Part of a small language model's weights.
Size: 4 heads of 32, MLP 512 SwiGLU.
Each number is 500 + 40 x the weight over its row's rms, rounded and kept within 0 to 999. Layers, rows and columns count from 0. Numbers have three digits each. The size before them is the row's rms in percent of the matrix's.

# gate: layer 9 MLP gate, 512x128, rms 0.195, rows 490-511, columns 0-127
# up: layer 9 MLP up, 512x128, rms 0.196, rows 490-511, columns 0-127
# down: layer 9 MLP down (transposed), 512x128, rms 0.189, rows 490-511, columns 0-127
gate490 095:508507513477520517490459508500477479497501489621517429489403454523514521505485539474527590490449510508501508443498496539474593487534580488459495521533567553560550504506521499500469526428525500499595527457522583516447446462485484509525516470548522496477494523424516567529524471458483481500467501481495554426521487471535494452470494502447496529432443598504469550416504531559559546466511
up490 093:496520448517474504498445491459473574477454582458530468538505446530496442492546520549508513516572478506519353549512486527525473509505515525502534467467600479514486508546580494511571477595487495502500498471576468548486507518472501557466490586563468469548534470498489522483490451500532490485537420476444501560436575513475510535515464459473545518525526487500497501551541413500537456533546
down490 099:538508456515434458503563503434548454481534525447537569472436501564535406523461499491470445522565513471429495476536504520470508528461451568546488518534514521453461438499547486585526511437488473510435496508450589480471561506527492497476488428495494486481456420498449514555448576521584523471536545533548492526547486497519487498486479496468529467552499441528435467526509499488418490477448
gate491 086:485498606489473481512463534549496476463473517462510498500543500514462489506465518517565478463459435512569513514554508467473498485508500527466545431481607559504512545521499472550529493504485449508505512477515506479427507445502573453429553568500548477566585508522597451477458535550450461554577544513522509532539469553530528506578561586520468534435478456486537501510495474500452556511523
up491 090:503402487526470504483473546491373477578571517540479484499456525450447418504522508466525511491520562524497520468525551538481503516519573540464445546450501489511411518514549512485495490413454467500533505501485453467510578514460452440514518494455512491570504462534487529507410480452544480488516547433513497473428519476523530548502468514550509444490508510482425577562553559527539502502478
down491 091:493492513394469481531571548513552527517551475474534502467469471465516461482470488481555524511510509535453568462509586573480559445484517493524541530540506433574536484450461473541519445570512435462453477432504526549519527549450518461496493495442500448464519521496413467441457529464507472533623550525552456423527476444476541544539510494470502513479446495493506536493515547524491452477534
gate492 101:487532530482507457467479467517488512483491480500477536493487492478530503471504496521557577557433424491497474535508497547524440457512424538458572531492459583504474581504539510544576505456486547586582515440488531507546521563485483488571543461512425447460592564514552499470426478489398464500541482545485556453515480501540479475501493496521533514517501423536496447432474486484497471550471
up492 098:503478480539484481568514390509558497506511431501521498521481531544551591479487455527484536471471424544497521561468497410507502530501443446507514517508461576484529512529501562536481523440464591537551474538534469578543484539417528509562482490483529524470553509590441502487489518507454509506566493501488513522571504540467512506487514403493546521458468418502450453482452514499476491562523
down492 102:541488445491546479493553450520542447504559506564503504539533484495490393436460510540533513427459497482480421593493514507477495475492487496468534468421595555484588565487504503470467515546535498450483499510518589480540535519515508476524509537560521538526531545529519537488543456485497498539469516593547495509469515452472523574455475486471559478578514455508567484519504570491560558518455
gate493 094:438474509438474537475485498468502467528492434569534433438472581500451566518517523521559484547479475552423534424523503554530525468467481525488504449487499475519469488535501488536522487413488516534577520523504527482463439576528474431494503495410549435513550536496502460554453493488480480455484509488461519512481484480477556528461502515583492594505515499537459447558484489594585491547485
up493 102:522516560466513469529523530415499484524478519443484443461470462489537520489530498495528539545501467460586415564547534490526516509536551521518494513534540508583539489528509541466511447582493492429495483507508491521521477442438520570489505490479419564452422559481439495508568583552503542542460478550544500487494473452502539585490486491470509465505477576451485540524545448432504525471579
down493 103:451525580454447554538613437467608527592491477451488508541570491487526473547488495480505508488493519496558450479525549463423539510509484504515515432503508492521531489546474520512531470446499460507493553517514430496483536455524518552522602546458472541411444449507504497530508559482491566534451475527464480460514474498439525448535526473495527589533475453463494506459536467458462509540493
gate494 107:430512445484507445551541513466488541471458521522511524548489534525508497419465464531518505544528528488542534434494432457504504442526483526412523481503530484407470476504514472497509469503494638501550477516499540475518486481473536552571492435440477509397487529518518463572456508491449465534512493489515474489522532512481586449529485508475500521451480554584468550513492507454475531577605
up494 105:483518496413490491477506436499561545420543499535450478442526527500561512450489550530492537551493436526560453548466528477462488521462494501526508523478426530512483460519510513509437471489551503560491616573493491449530427551436543463509517550485456466532406538504542475493481489454486513480519514530502462499436441473504531596522483544464466481460495512387475515507464515518446564458501
down494 105:586513554525555518476494516479523497485607481523440513507483488442491538526554591550432460465503445536473452489505466482466494486579505448469534506472454535457515432536562559498462543523491578471512504517446528529453495505519503505486411492434476531524509571443487467529494449473527509486418553449489445522486482457499462508501531509417512492554447527451508584488481511524550578459529
gate495 102:509600427476510584465562488566504512377521421452469536486449490522541497490593531511506518529521488455495456424447496507461461538460415521506414476493469541428495518509546511490476459464531550480502490472492501514477515533532517480514542495406515449542485486491476461523478474576488494492525507425490501536518553509438487504462520423468510431483486541486483423508457506466552537476473
up495 097:540416467474525487432561416528447471496458447483513529468509463442503461536491607514507459439564518432493502501458525512523534505486478412551514499465521473555528488454485506548476523523497540539559468392509485583516503502472520497521501422500442532552521453436497444537477550481474500511480477482418568489508517558430509487512438523473529487559467412470479524522476531542490532482524
down495 097:512464549530528475501500532453429471598470549436578510583526589488501512419504482487516544553494473575586469504508569574525452420531488474502547513532539491486475503472512467506565466483479520482472472492480491531479548510496543520500542533516501571426542553514517500477575498501457537491572469581478459497461452524460456510609527541531510512503504505464443522527465471433504502508474
gate496 099:468496523535576471475531480483528525490504497420448479491523482492514530479544457489559584474457573489460518493425489465568445532464546584560527512475510509500479585441512587476544519517461480471496507452545428494505486501569476543497507436538508547460517525499501531533459530501517481521574435523510468433454468539576476521535532527505502481454478473487430491468513599583496454524578
up496 111:485540481460549503552491481460513545564496581577473492496529600544561488492542486503526544515555414536429498431536500512531547507464534513429552554436462492535516524479508498420495493476448508507497480429527462535497489558525500538441458478562466448495529527469444511542479505504560535494473456508460513437476504503504392428427511521477568494485488529495517505492574544539533449443496
down496 106:489486546472515491550497562468395466473509529480569529508492523546548439481498503406495523513496451484474441479504518492511642525455529526498527433483522419533467527435494494470479516528423485496467486467484491475515488504529436464539537526484464512583541428397589469559534481479485518570505507511517505558471526516417473452513468549562501516458519458446511522524517530530479483504541
gate497 095:486496500480495459512588515560505587490481509577451461475448475495470461454471520454469532501480486516609515489476509521474464404433464422429552433509489491537510511519506457522533536467501519490449522540538501519524541479573496568474488550462512591483466503524512502498460488533479477427538561554560424506535483552556482509566533499444486539558539480492560472485548498516500411469485
up497 103:510618529516465483459502490482505495471586519417459534478569485490513557476486524478520507505556480492475527464527478507573507545528501663460512464472427515521471552478447499524565524565441521544500508543495454465502519532480491441429543466536438444474511542516560449515467513503523543517485493537545555517518424489486527518509502555439482444509495484476470530542511565464550559469494
down497 106:442474507472568511460478462455572486513568470489500537513480500503465520530536392553531461484541464543455526493476488492488503512547505588574445521528445536490519527482516488509521506492488459422551520494557444485497438544421511419505529453513496558550514474503545456530486548526576520475565538509499520484496486546539528530479533551562500511468519522591479599522453432551569550531525
gate498 100:467463538521492501522501510486486495425504565505519503529460504458446572522527488430559449551500512481488483542446483492557440559493529488517527521479543563477493502473432455512490455471522471580518472481462559520470533506496439438511550546511579537482550553467536500518447517505468419506472515545460649528559512473470480562469516517524455511446451480588506484480478502583441506512443
up498 100:476484518495468497558543493448508440496470498456496494519502475461485531498479531438488525531475562422472484529481487616485585547510553503526464511544438474531487557445496507466558502534484493489519607562571537478515565569522541504509466439553443485453478563546517440469566522407501515509523418539496558457546500494474477543458488484485425571541504496510495475481496453499572520530494
down498 099:446474539483493457433536471482496503454543456511491468524487553460580449514445443536505450502526449487508530428525498478453441456564461506559548550545442546484498555534480505554503550443562455513509517516524520492511495506529535441535472457524424488448528479419478536508464494530593463475516496410495565484445503464477431470406546543545557450538497442466538503467521514470552501494504
gate499 103:455477523512483507499455507497577562468490516543485583453479487454511460432536558514555482503491425497472495562515462473495506510436465494498481457513460540488478530463571426512445519476436518569514462444476541506469513512505478496513479525556578489472486515526473459514450440547486373509489529464545489470449483497599457411450500450576448484493485580568495465538464469451497514505509
up499 105:488511476563425621449479566543495541487439585499499468536435471533522533521518464495554480508449498368516496523486541448478526459403498533586403506573487440554537517485496533441451510472520517509510494422533511461483549472530489516487460507519527508566440499478484503463465504550548488519454549507493460502511440470480479467514549526477552472545519511518518520532543471489480458468514
down499 113:457495564534431541534515482410426533469502483519444549473506446495516525483572569503519477499521565462495424519502518476470523460454525419477537520482526538601580496463487501491480382467562502489544506527561480457503486545540455492417539464481504510496502503530559485543488484529507561497473540486443523535549492472563533479547514524516514482428548487452444516428526454456502447530535
gate500 095:487514545459503495414523530497508502552531561485494496498450448516527543450445392473583493507535511542494509510512454547463508560524507475560542536426456453528588463430403460452497609509492563492487570444552474515543533491544530507530532489459517496419480477544538553530567521483482490434540466480505464494458483500511498471564503498454504570531478509526485527513562518526549488470493
up500 104:467480550463500451420528516555541458521499503466494461409537488477509502447491436506460470501493466497487564436572555495516537531522494512611538545508402480548504434415497480512503441495583559537474529515513549449578526549516547459500485528486510511498444545498462533494449478488526487510568587420516503459455505498523426502506534566491466456515438465532462523519516514494498488476444
down500 106:496539513506449495474519524536548501543539506471504438442529520511490518523461487473525463489535507560530475473524512493541569468520456496550528644467469522498569468504459413432572500485506494489490509467510456481632531514478518557487537503447397478436514571541530539530489574489504478438483498507545501470455561433492490554513508486518493477508439480461548563529559489512506492429464
gate501 108:514462466534474544441500534571506470522558529563516456460482568502481455593570566447518556452478457566479538513455528533473508489499522516454508566441516432524476515481523506466523481503466530461502439539572453496509502529516513401534517569489482449511549519463602477509508572465526501404526498473544524458507535506475471529550463508497526545491436466496412462472514444443482507463517
up501 105:520495450503480472548530509468491548514496438476450495469488524565449477462560557531470420485468518491495500505482474497515464495541471476524501485565496560563475514482487498472552463485601497567482530487428558479539598493489508579474460531494515470511457496517436576503447504551425438523485435488559524516564499524521536479490472480452546526563555504571551526502452484400577497532558
down501 099:452489498528465535527471516491456541523499435497427544498531499474530520490533533559516517493513422508531520563483527615440491556548511524561537503565468528565529453508462513468575506561521489495574464504471483503485550498454469423561573466487498508533492590566528588607513512523463494494565502467498454488499524425519471512529546546445507478457543457464517511453514515474508535562484
gate502 105:489462532457522490515499468493577445478420511453481566515504497466469480498509533514485525517488485425561477546515511475603542503462486557486417576495496529434483439441495484560568480511492475465506488580520450495507490383494554538501571433497527546438483485542500534501568475504541553478474439497548470477488475531569522456486456472511460483437471490461502498535429499548446485441459
up502 100:405572470437487511517527495496543503483434529451538546597489488494538546449475570522548524497460526495585522515423473507441524537517528530476465484541559504445474500469525460500540509477516450517501490466481524459470474397501547504462567442536488522445492483515554545511442543584487471473462496514468507505477469485613423469533502534593506515540463536481556516567508508514503474502540
down502 096:494513506516483515528548441536446516476537599501548504522510493516535521450510453524509498444510514401437513515460554507559584546529539531508457504434565456460506576505538487516533492544488475469578538495468496524494508532488503467528476468440483438485490417482523500489560531535484507536481508567471516516501492461517537448481521465447473501427466607447542565502589454477591487431519
gate503 094:476491501447483529441484489449447500515548501537540530520482497593525473460530507494494493548460541555594464530476512503443443451524499504513527454463513483506511563461473505491428468482406439487508468485493536511497542440522537571452523520575541540483546439489524550547448523444493412534482485507475522512477415515534522483528481491487570423505489478512447441527434421609515454496515
up503 097:484473486486492533481498522491484571455508475498512507538508551542489504450488461489465450512550491466484530491528482470481451521558581510504414521536456553562467532478513540582531509462417452512524507472452474518527571410586535622472539514557446481437505437487474527553457505492464531450473424490520404552501496497469499429484521541505556496491438501546483513497480472536498570448527
down503 098:485511522475541525494523484397525546521475530566482456486584548592513415461479472508507411512494473537472474557525439547478470525530537528494526452479502612491523556458564502457516489523500569494529430509571512509517519583475479441442430499503528566502494465463454524571555464506446496535510475547575559522502493478486516436489553498467526461502539503530490472542532520460541526490521
gate504 100:459499506470487545455523553509463549520443536561452488501472523472513520436598472495507465566526530545523481498468513471527482567525484458444436573452491538425508537571553494423506478539518493455471486567525529511560511513434486471379527548552478538461494444472449489414549481510467489506543434553493530570544594462458486517530491469517484513449522466530492458501498538514513485484526
up504 094:452483552446526542495494526421507569464484523510508485476451514519504452524537489514549579490508455511452506485514519535513433587542504477490488495445470495507527478496496523517443395564480486486539473535521607539520557492462508509561493463475527507439538513609521555464488529544542517458532422504486550469503549503491466491567510455577445485524458422565538463489527525477501512514605
down504 096:446463489465577558517512487502574536437427524465420488552441476501496494531632539475478527455507535503522477522540545471452525496483465504493505457473461472474506422456461521546525467500494476495518543525471504525555475570504526420449531553547520534521439453543503489516529543513463462416545524542580523479531566513543447508491492498414440482504507511476503522489604494516518485449545
gate505 096:517465498494514556511505482525497488552495484479398520550492508515548437577564493580457504505418543487493449446558502517501518481488539490390530541496569494488462452523519495496450414500541523520554518446480524536436507471416521543529521507470467431488532433507573476475599480490507513541526531455534466485487540471544496515568504467444551531450497470507517489571530514468471570455548
up505 093:541488499484494529484505495552408504525447517535485472461531442518420449501478444408457534513600509493457536506502497531445520460491520477491493474558543526516470453545442551532515523506414520483449482551530419585481447507502476495468511537520448502535509467530495449592427481497461445551560444570461465513581461524522454513457512497500544515554466533470464564461502480476476449463473
down505 095:492424494487554477450430565490519492442593542487538517502473502557472483463571474567572528478444438462501553439481532553472456459447475477467490454487443513462525458524533510487483541527417509495486498467410461499475485487538550488500462460502526537543496520503513527510522560433509527494464543428510497471537465472504568519462490512492532441576524577605487549465570508517539502502554
gate506 105:525468576525492590450506507586493457428547525449569518498545506447407398495522493542539545475461472480486481503468502511497533431489617489498490528461484488436456487538562552513573549532485518506445536530532452458414530473552479507506539431524504526448505540507410465490479505459449532540514473476511511477540473536530549486474454441466519477506534534501469522456518490484502558480478
up506 105:495449565551482585473517453512521444485501490513533486523522496470513438558359533574531479521527542533482469521514470499511499495448450472498490487501517506464498423461535495504608463470442563547553538514463494524492513484551517476588437471529454535470511489496506495456437463409500491521564579512508517488526516465492503496465520420493488495589572410494484503455455461494493501543501
down506 115:412465472490578502491500449467570535518564531523478503531542440499535483432541486549573439454485493485554515522524534548546458460520539465442577515562519463452546459536533497495492508498512536470513459496503558556473453417495545526512439476480466462533447544482534508463500488562402463519552460516568470512539501572582549507534480542474457525514508482516464509470525455405522521535521
gate507 110:528506516436513514481495547544562482521504482549493501493525492514460501565490529451492594416466518498528507443449552375439541480452468525533541480455516520562474519475432494460460486434505464472506447478503433460478471508466501521477494520530619498443515494500502442487495502471501616461462522486550503427448470547484547499521463457530490514457494500477411479492474486556570521567514
up507 102:533439513546551530472482573559502512543540456518511479497492472480533480471496548497438505428483536473572465448563464487447494517509524539444485492519503510506449532506475531539492460454530472438488423557510573563517447508379501462540571440469527556464472521492505516501520463451521528495452474435561540535510555477427575504496507519471470431448538503428491530495522574469505448568500
down507 104:475487478480547490454477442481517560554470457609446445510543568567502535486520536493432541487533571519518458447479479541466545496459512490480459544517521569562528451462428511541548535538522522534520502486466496563502477449457512538491473479583528522515533596501467422482442528493449552503445489516518500475467560546481476590487467518428523491443471444553482549514478514454479470524523
gate508 106:452504553455512553526468411462450542531458548490506568459470456502472548515502434539518530421496591522502471478445530505464525518482459448461520543453531519568489520479512534504551554493482511523476512545461573464569566575455502485490453486483464488450432486497540501488510427508503472443537557454482498579457544503476457415446502438501507501542518489430463492524487594486478458471475
up508 101:498522479537545518525418457513501472481576458507511542508564540502500477428491490487567509492456536549537486640512495510564466475513518513455576483509486541485527519454528513545516436549447435545534501579524516469550486557383540508504544505517512490468548465497500519416566447550517454507544485531458506474464516486527536535434507474506518497497503446499485396546424510501453484513510
down508 103:531599485543587496521470488455502491487529499539513448475571480505443466494516444514571600442459517452544603527538500525594486533525509493551510526548539551490443486452552560508500509476482499543517577476535470539548520436507462524495535463479457494517485487544527511502542463500502468567452497488577544482531459457515471495457431498575506522532481490452447480445511479505435495543427
gate509 103:520544564546541471522566452505513531489512545512520498525452477472532502519524512501539499523450539479556517507428504520504481545548502507452531491490546520457433449560471491465561514584450530442513384551549517425483539467482520479538458506559501498520485523554492491575475496485489511543541532433569536465538531521573475537521484461475502481449430446522496518424405547539441498590524
up509 101:456475538492471454477490478452512489484492442498490499512538478526418495485492492507491553511530495520500494595520577500461508444466566458466467495492450416581554494514535501442407507510442434538452420528496520473483465494521520607550461509555523458515581501478520455547464429507509484459393510510487475456441520483437578554478514527536531493528522570480514438506496534448514496503520
down509 104:491505479460461513474437538449454512451483507526533479459487542467553440450529458534512541563525515469486466556516508540455476437437476525550578436533472450503576496531444559585433450503543495564521474477540555522546516475472511432576510505499510429500484533423486498510466463487492506427490462543504542533512554548489502482461556553489444426551532491597491476466527492528505506436515
gate510 093:504557478484551451506550566471528559466430532503595465499408523515515526467487460516483579557543567534362448523515510510551539503473527474533521557507514507518536463473505464502552472514463512513376482451558536512460525527479488473426520571493514483501502437542456456524536493510532447480481506497493511429448533566485535531548542518500497582475516498516488538450477494523476478542476
up510 095:532543496521554452509556458522515525501444553484539505536527543516507566462494478503498509544497476505414499519534475539410545510487556499552497524530473494542599484492543483471482522539471518534447507546478527441533515398488442497418422511448433505452547480566458478538454500533563459396496597517456483469496420548532506518514492466524489556485541533501460519512562477489513485566515
down510 094:599533494410523554458477487444472517445503442509474463491519538527540496531476486482540512467549493523522471507509488479556485477489481486561497573490490541508485526471488471483547562545506508433450555417584413509527452539520505493530473544479477451512476475497559528564493498493466436568576442532555546497528500611533503489468565479531461479525451535434486485528434436490551503453472
gate511 098:519524506462504575518528558527474553500482578514456558589429442503461506384567495536478489503467500563546482532461526481510482550445469494465508407447491583430532523500527531544497484472466576473484521497553496417585525510449549510506482451489518479441495487411500527521533494535465493529561511480486511532526492420513471512560513504483541524464456465517524426477512458519492486560488
up511 098:528509504502496402525471518445560470517485521470544435488473509509529512560550508481507479541585506506513444552528507474474470427495552437548542484521513486533457498526479513497504501482449451538555526483526609517450469473578495464482563484479510504489496499538480519508398535532471523528449458500460484548415418528615469535505514498458514477475548491582469533600537480429515513479484
down511 099:481497534465481544524547500555481488555467510482464525543480536525475526525504485468477408482554508530470503431495510544502448464425463491589485478499434539505496522472480528446548458527493591442495485502469368523510564479464453478535484481523428508531553425510517553471475531494447470574572505453432496454468480544467551435477502547520506490530457568527473478505515448495546570495559